config.yaml
init_std_o: 0.00309
schedule: "wsd"
decay_fraction: 0.563
Each number is 128 + 32 x the weight over its row's rms, rounded and kept within 0 to 255. Layers, rows and columns count from 0. The size above them is the row's rms in percent of the matrix's.

# layer 6 MLP up, 1024x256, rms 0.0772, rows 81-92, columns 0-255
size [111 101  99 103 102  96  97 106  97 112  90 102]
[[ 98 169 158 119 134 100 151 143 123 110 134 115 124 108 151 124 106 115 161 155 186 204 120 139 161 119  66 139  87 144 138 137  97  86 162  93 172 148 130 136  80 129 142 161 112 138 125  97 129 171 135 107 152 125 126  90  69 124  88 120 126 132 139 156 112 156 160 119 139 131 124  83 165 134 164 110 108 128  86 158 170 140  99  46 123  97 109  89 129 151 159  67  99 134 100 145  97  76 138 139 158 162 122 121 136  96 179  59 128  96  58 109  74 163 179 156 169 159 176 177 144  76  72 142 122  81 100 141 132 100 160  90 117 131 135 104 122 137 131 154 119 111 154 121 182 139 113 109 187 101 119 181  60 180 130 150 149  94  79 133  83 138 130  80 145 117  98 104 136 109  74 140 137 145  92 104 129 148 142 106 125 157 189 141 121 139 110 117  70 132 108 128 137 123 114 175 160 145 203 195 147 151 102 118 141 150 171 155  41 129 120 101 141 194  89 142 213 103 138  64 140 110 133 148  82 128 156 128 207 171 101  52 125 117  88 134 121 117 114 157 120 125 126  14 127  95 135 119 141 136 100  93 112  71 115 154]
 [ 66 120 201 128  91 143 161  98 114 161 113  94 185 113 140 139  87 165 185 132 184 139 169 104 114 118 136 164 153 132 120 103 111 132 174 114 143 103 113  65  67  98 173 158 149 135 166  94 149 229 127 140 144 131 165 109 140  94 113  75 109 121 114 167 160 139 139 106 128 133 128 107 193  86 131 122  72 118 116 183 121 149 149 168 137 117 177 145 129 126 145 139 114 123 150  96  63  76 121 120 131  74 138 132  96 141 132 169  51  79 114  99 115 200 128 185 222 151 138 104 146 137 146 151 162 145 112 124  89  96  90 135 140 128  75 143 168 138 179 183 156  91 168 134 179  64  88 114  77 140 146 103  90 133  89 151 140 101 138 114 181 143  79 201 101 119 101 146 130 120 142 190  96 122 117 137 147 132 173 131 138  97  98 153 115 141 123 173 150 126 169  84  86 148  92 124 120 137 108 144 136 189 121  89  94  85  84 127 114  90 110 147 147 127 108  81 123 127 179 124 144  81 185 118 105 212 124  61 133 156 110  90 142 149 151 120 139 105 107  96 141 138 114  63 146  71 110 152 124 118 127 121 143 140 124 191]
 [168 119 134 106 132 179 199 164 116 109  95 103 146 170  48 118  90 124 204 191 135 154 138 129 147 185  82 206 125 165 157 138 105  69  85 191  92  72 185 156 100 137 102 126 136 109 129 113 143  93  98 141 130 119 121 156 115  78 180  96 142 154 120 116  86 123 102 129 123 138 174  79 149 115  99 164  84  88 128 101 201 116  56 139  95  70 140 138 168 135 122 158 133 118 131 129  87 100 124 133 148 149 161  37 129 102 120 104  91 216 135 118 116 179 155 133 160 139 126 123 145 145  93 155 140  92 103 126 121 149 113 183 153 145 113 154 159 116 117 138 182 164 127 121 186 161 115 126 130 139  89 149  89 121  99  86 101 107 125 137 125  82 111  88 183 139  87 158 119 150 173 135 130  90 156 133  70 100 138 162 138 129 155 147 118 122 127 110 182 127 102 133 198 150 134 156 150 188 132 143 132 104 128 131 110 126 141 130  83  62 104  87 164 114 141  60 110 165 111 197 149  80 123 144 130 135 101  93 154 151  72 104 140 153 120 172 138 121 124 166 112 215 104 152 144  97 168 141  78  77 156 103 167 117 143 101]
 [155 119 136 111 116 129 163 111  94 134  83 157 160 141 185 130  87 118 148 165 127 150 112 141 118 123 142 100  71  85 152 162 127  96 168 120  87  96 112 197  83 106 164  82 101 120 128 163 101 123 126 200 159 114 150 144  92  85  78  68 149 150 166 198 121 124 124 111 121 144 121 151 109 171 143  97 139  80 136 187 131 135 162  52 116 123  79 128 191 116 166 128 116 146 119 107 111 167 126  94 102  63 149 108  68  83 140  86  80 131 121  96 102 100 100  85 135 153  89 134 174 124 144 135 181  69 141  25 104 124 119 143 143 108 131  81 140 126 139 149 108 102 132 183 108 123 156 156 135 137 160  89 106 162 177 135 157  81 136 119 137 108 128 121 127 147 107  79 159 160 129 149 135 164  87 116 137 195 128 144  77 153 172 146  41  72 126 121 161 122 130  79 154 146 122 126 105 160 133 163 192 125 130 150  90 104 146 117  60 182 136 180 129 155  95 132 159 142 132 111 101 134 195  81  90 122 124  55 109 111  87 116 138 123 160  97 141 128 142  79 130 194 178 141  96 172 115 146 178 157 118  81  77 148 111 187]
 [158  67 147 190 150 110 156 178  91 150 126 143 137 148 160 122  79 133  86 126 179  79 102 164 114  88 132 135 154 152 144 130 162  92  76 150 181 154 131 162 161  76 106 129 108 168  86 145 155 106 124 172  68 118 113 136  66 117 146 134 106 171 129 154 108 197 129 118 148 140 135  90 137 108 184 170 124 113  98  95 169 155  90 136 193 119 125 157 136  72 129  86 228 137 106 115 148  74 105  99 131 129 108  92 102 132 131 149 142  82 117 132 124 151 152 100 128  84 104 136 123 131 102 102 182 133 107 108 157 172 106 100  88 120  64 113 143 128 128 103 171 158 116 110  71  94 109 119 134 159 159  67 144 158  66 171 156 159  70 199  92 171 111 117 171 134  78 146 124  66  75 141 135  96 149  65 108 162 112 158 116 118  91  90  41 165 107  97 139 141 131 134 128 197 102 149 158 107 156 122 129 166  93 148 155 135  93 110 155 179 113 101 165 115 145 148 166 108 135 105 126  64 116 140 125 123 115 164 120 163 102 108 151 139 135 106 167  84 181  80 132 136 151 146 150 136  61 105 140 164  92 121 153  41 148  80]
 [136 145 133 110 113 118 139  89 132  87  57  87 102 140  90 151  92 193 121 164  74 157 176 193 104 156  92 159  84 127 162 141 181  56 172 144 137 139 161 108 134 169 157  23 144 113 142  92 160 124 116 148 125 147 175 137 138 123 154  83 144 182 136 152 118 180  98 130 145 139 136 131 139 102 105 141 136 127  72 199 143 135 119  90 122 142 181 141 168  93 106 118  86  96 118 143  83 124  76 103 144 137  72 143 115 156  93 124 100 188 144 128 102 116 148 120 172 154 147  97 149 115 121 139 117 110 132 155  86 151 137 143 143 184 117 113 193 122  92 147 119 106 167 171 160 112 114 111 110  39 146 100  79 135 121 134 111 150 154 161 131 181  96  97 124 120  58  83 149 147 113 115  96 115 102 143 118 134 172  95 104 110  75 166 131 127 144 102 185 115 106 150 127 148 106 118 147 140 171 157 109 152 142 187  73 149 182 111 115 156 149 109 142 177  80 151  82 136  88 129 149 142 139  24  35 131 132 106 136 148  93 104 133  97  94 140 141 145 102 183 136 134 108 119  77  70 166  81 199 126 133 126 125  96  73 160]
 [144 141 100 128 151 147 130  91 107 122 143 105  51 155 179 108 141 157 181 159  52 167 193 138 172  58 157 125 168 144 119 157 167 133 135 178 113 127 131 162 147 184 222 172 168 121 139 133  82 107 131 126 110  77 177 116 130 157  91 101 103 174 100  95 166 152 140  94 187 108 167 131 144 135 126 169 173 121 129 181 136 105  88 111 118  95 127 152 184 104 127  94 107 110 133  88  93 102  44  87 123 141  83 134  82 122  99 176 147 138 137  51 145 118 150 138 166 129 170 143 152 130 122 111 117 114  94  92  72 146  68  82 137 154 116 151 149 165 130 146  99 103 111 140 172 130 176 110 160  96 163 115  84 138  72 119 187  48  97 111 132 148 110 102 121 132 167 160 100 161 138 133 130 134 104 106 131 167 188 106 124 127 146 101 120 183 137 157 112 109 136 121 147 163 136  97 184 126  95 177 185  93 129 217 120 140 101 119 125  75 140 122 137 123 113 145 117 137 148  87 112 181 110  87 105 157 113  46 143 130 117  90 122 156 109 173 144 115 169 179 165 170 141 130 154 112 139 137 178 119 108  68 146  94 143 170]
 [103  70 120 122 155 147 145 150 106  89  97  87 112 128 110 132 127 124 112 134 119 149 121 136 193  93 101 116 108 185 162 140  47 102 147  66 157 137 112 105 112 175 135 161  89 182  70 103 143 190 138 167  97  76 127 189 103 105 131 101 116  75 140 166 155 102  76 127 137 160 153 129 119  67 178 197 106 121  83 180 132 179 116  99 198 153  95 121  92 148 177  85 159 123 107 109 131 109  75 106 125 151 112 128  52 144 102 122 127 132 125  82 148 129 176 114 140 146 112  91 164 128  92 134 128 140  77 114 133  95 151 143 127 122 131 125 151 136 186  86 117 116 105 191 120 181  80 148 132  83 195 100  74 120 137 165 195 111  80 111  77 190 151 132 121 171 109 197 158 117 101 116 147 141 131 134 170 132 120 158 143 179 115 122 153 145 146 162  66 125 123 106 176 160 162 149 118 160 149 170 115 115 190 132  86 124 139 138 134  76 116 103 133 136 101 122 129 144 119 109  62 189 106  99 180 149 164 160 144 166  76 120 148 180 175 162  77  96 122 113 150 138 152 117 162 115 122  81 127  98 110 144 216 131 149 128]
 [101 118 190 164 144 156 186 163  94 109 132 127 105 124 164 163 124 139 123 108 159 102  92 104 168 152 133 107  85 167 177 163 114 135 103  99 140 143 117 137 114 102 101 123 114 102 129 157 160 121 155 216 210 161 106  90  68  95 133  99 142 126 102 180 133 116 153 118 140 126 122 148 121 143 170 132 106 102 115 134  88  98 144 127 144 140 151 145 113  79  79 133  80 104  86 128  97  93 118 118 125 190 170 119 170 144 160 154 156  80 160  99  61 193  86 138 124 139 151 118 180 140 137 148 147 129  83 114 118 113 138 170  95 105 108  43  72 215 249 145 120 144 138 109  89 105 138 151  94 142 225 113 120 126 102 127 153  83 112 105 166 173 136 166 132 142 152 128 187 137  77 194 108 145 133 121 101  99 105 152 127 122 166 124 115 121 119 128 113  81 181  88 109 129 187 152 161 170 128 118 142 151 124 159 158 116  93 119  27 155  73 153 130 104  86 106 118  97 141 138 170 100 150 126 134 131 122 113 104 131 127  72 130  76 134 119 167 118 145 125  67 108 110 122 176 168 113 165 154 148  99  79 103 113  65 119]
 [ 96 134 150 166 150 162 133 145  75 163  58 137 150 170 145 144 143 167 139  90 135 118 171 120 126 100 139 132 117  91 158 147 180 148 122 112 137 117 120 161 103 164 114 184 154 132  71 132  72 195 127  82 110 111 144 179  59 123 123 121 110 135 116 110  89 141 187 163 165 176 168 166 142  73 137 135 159 133 145 164 155 179  82  59 146 149 128 121 188 110 130 113 126  88 115 128  93 122 104 129 127 157 115 123  87 113 138 143 127 149  98 100  97 172 117 107 113 126 147 116 166 105 140  68 175 131  83 156 123  99 127 147 134 195 110 167 112 194 172 171 200 148  83 106 143 160 149 120 113 125 149 137  84 151 120 154 133 117  63 159 168 165  90 128 132 119 129 120 176 186  89 195 150  76 130  72 110 169 181 177 136 176 125  81 116 163 134 144 111 173 143  42 127 135 127 118 180 172 120 169 159 142 136 132 121 141 134  57  88  62 136 146 129  98  78 173  81 127 157 113 139 140 149 103 143 142 150  74 159 131  77 158 146 167 108 157 106 106 100 149  74 117 115  84  76 111 114 121 114 153  86  68 174  85 114 175]
 [145 116 188  90 168 149 150 149 135 143 150  79 158 146 127 141 160 141 132 126 178 142 109 191 125 139 171 106 140 103 184 164 142 109 156 154 167 100  89 178 135 144 108 106 172 131 126 181 180  77  85 118 104 124 180  73 125 106 142  83 106 128  90 144 115 123 112 106 149 107 164  99 114 145 195 230  86 138 133 110 139  84 136 113 158 142 165 126 133  81 134 112 124  99 149 125 143 118  89 123  99 113 113 137 130 129  87 165  85 162 108  54  92 135 150 115 154 108 136  99 124 172 137 139 151 156  97 125 149 169 105 165 111 150 117  93 119 155 148 179 148 166 154 103 103  86 151 189  85 162 198 143 123 164 151 196 173 118  82 170  99 133  69 109 145 104 137 112  91 143  90 106  99 121  95 119 134 166 138 137  85 121 108  99  64  98 146 103  66  97 164 110  88 138  96 102 120 132 205 124 141 103  98 148 191 126 115  37  86 146 119 134 156  94 125 212 105 149 151 112 168  76 141 113  71 141 128  78 132 145 102 136 101  96 117 150 208  85 137 122  79 108 141 138 160 102 162  84 151 206 132 105  92 110 112 169]
 [139 128 117 128 156 173 162 183 143  88 158 134 141  97 113 165 161 148 104 167 175 134 110 113 148 120  89 130 135  93 123 119 123 139 165  29 146 148 146 104  82 121 105 133 126 163  54 167 170 102  85 127 126 159 157 116  95  99  97 134 107 139 127 137 139 102 161  72 153 143 160 153 150 121 178 128 154 111 138 110 165 128 151  94 166 161 179  72  68  92 116 163 124 126 114 175 108  97 102 160 120 125 130 124 133 120 157  90 100 168 107 106 130 152  70 111 148 142  88 121 147 147 147 142 177  49  74 125 105 120 150 146  90 195 143 132 117 144 181 113 109  75  97 108 100 138  62 148  58 193 114 179 131 146 127 159 159 151 106 150  92 122 162  81 128 110 124  91 177 171 121 148 166 125 154  84 121 120 156 160 163 105 193 128  96 102 150 117  61 125 121 193  86  99 159 138 137 143 138 135  74 155 135 109 129 118 145  93  98 172 100 137 137 148 104 142  53 126  91 124 110 152 172 118  87 104 180 155 129 140  77 158 143 143 138 108 189 126  54 113  26 105 145 157 130 157 131 148  98 153  50  58 109 119  71 102]]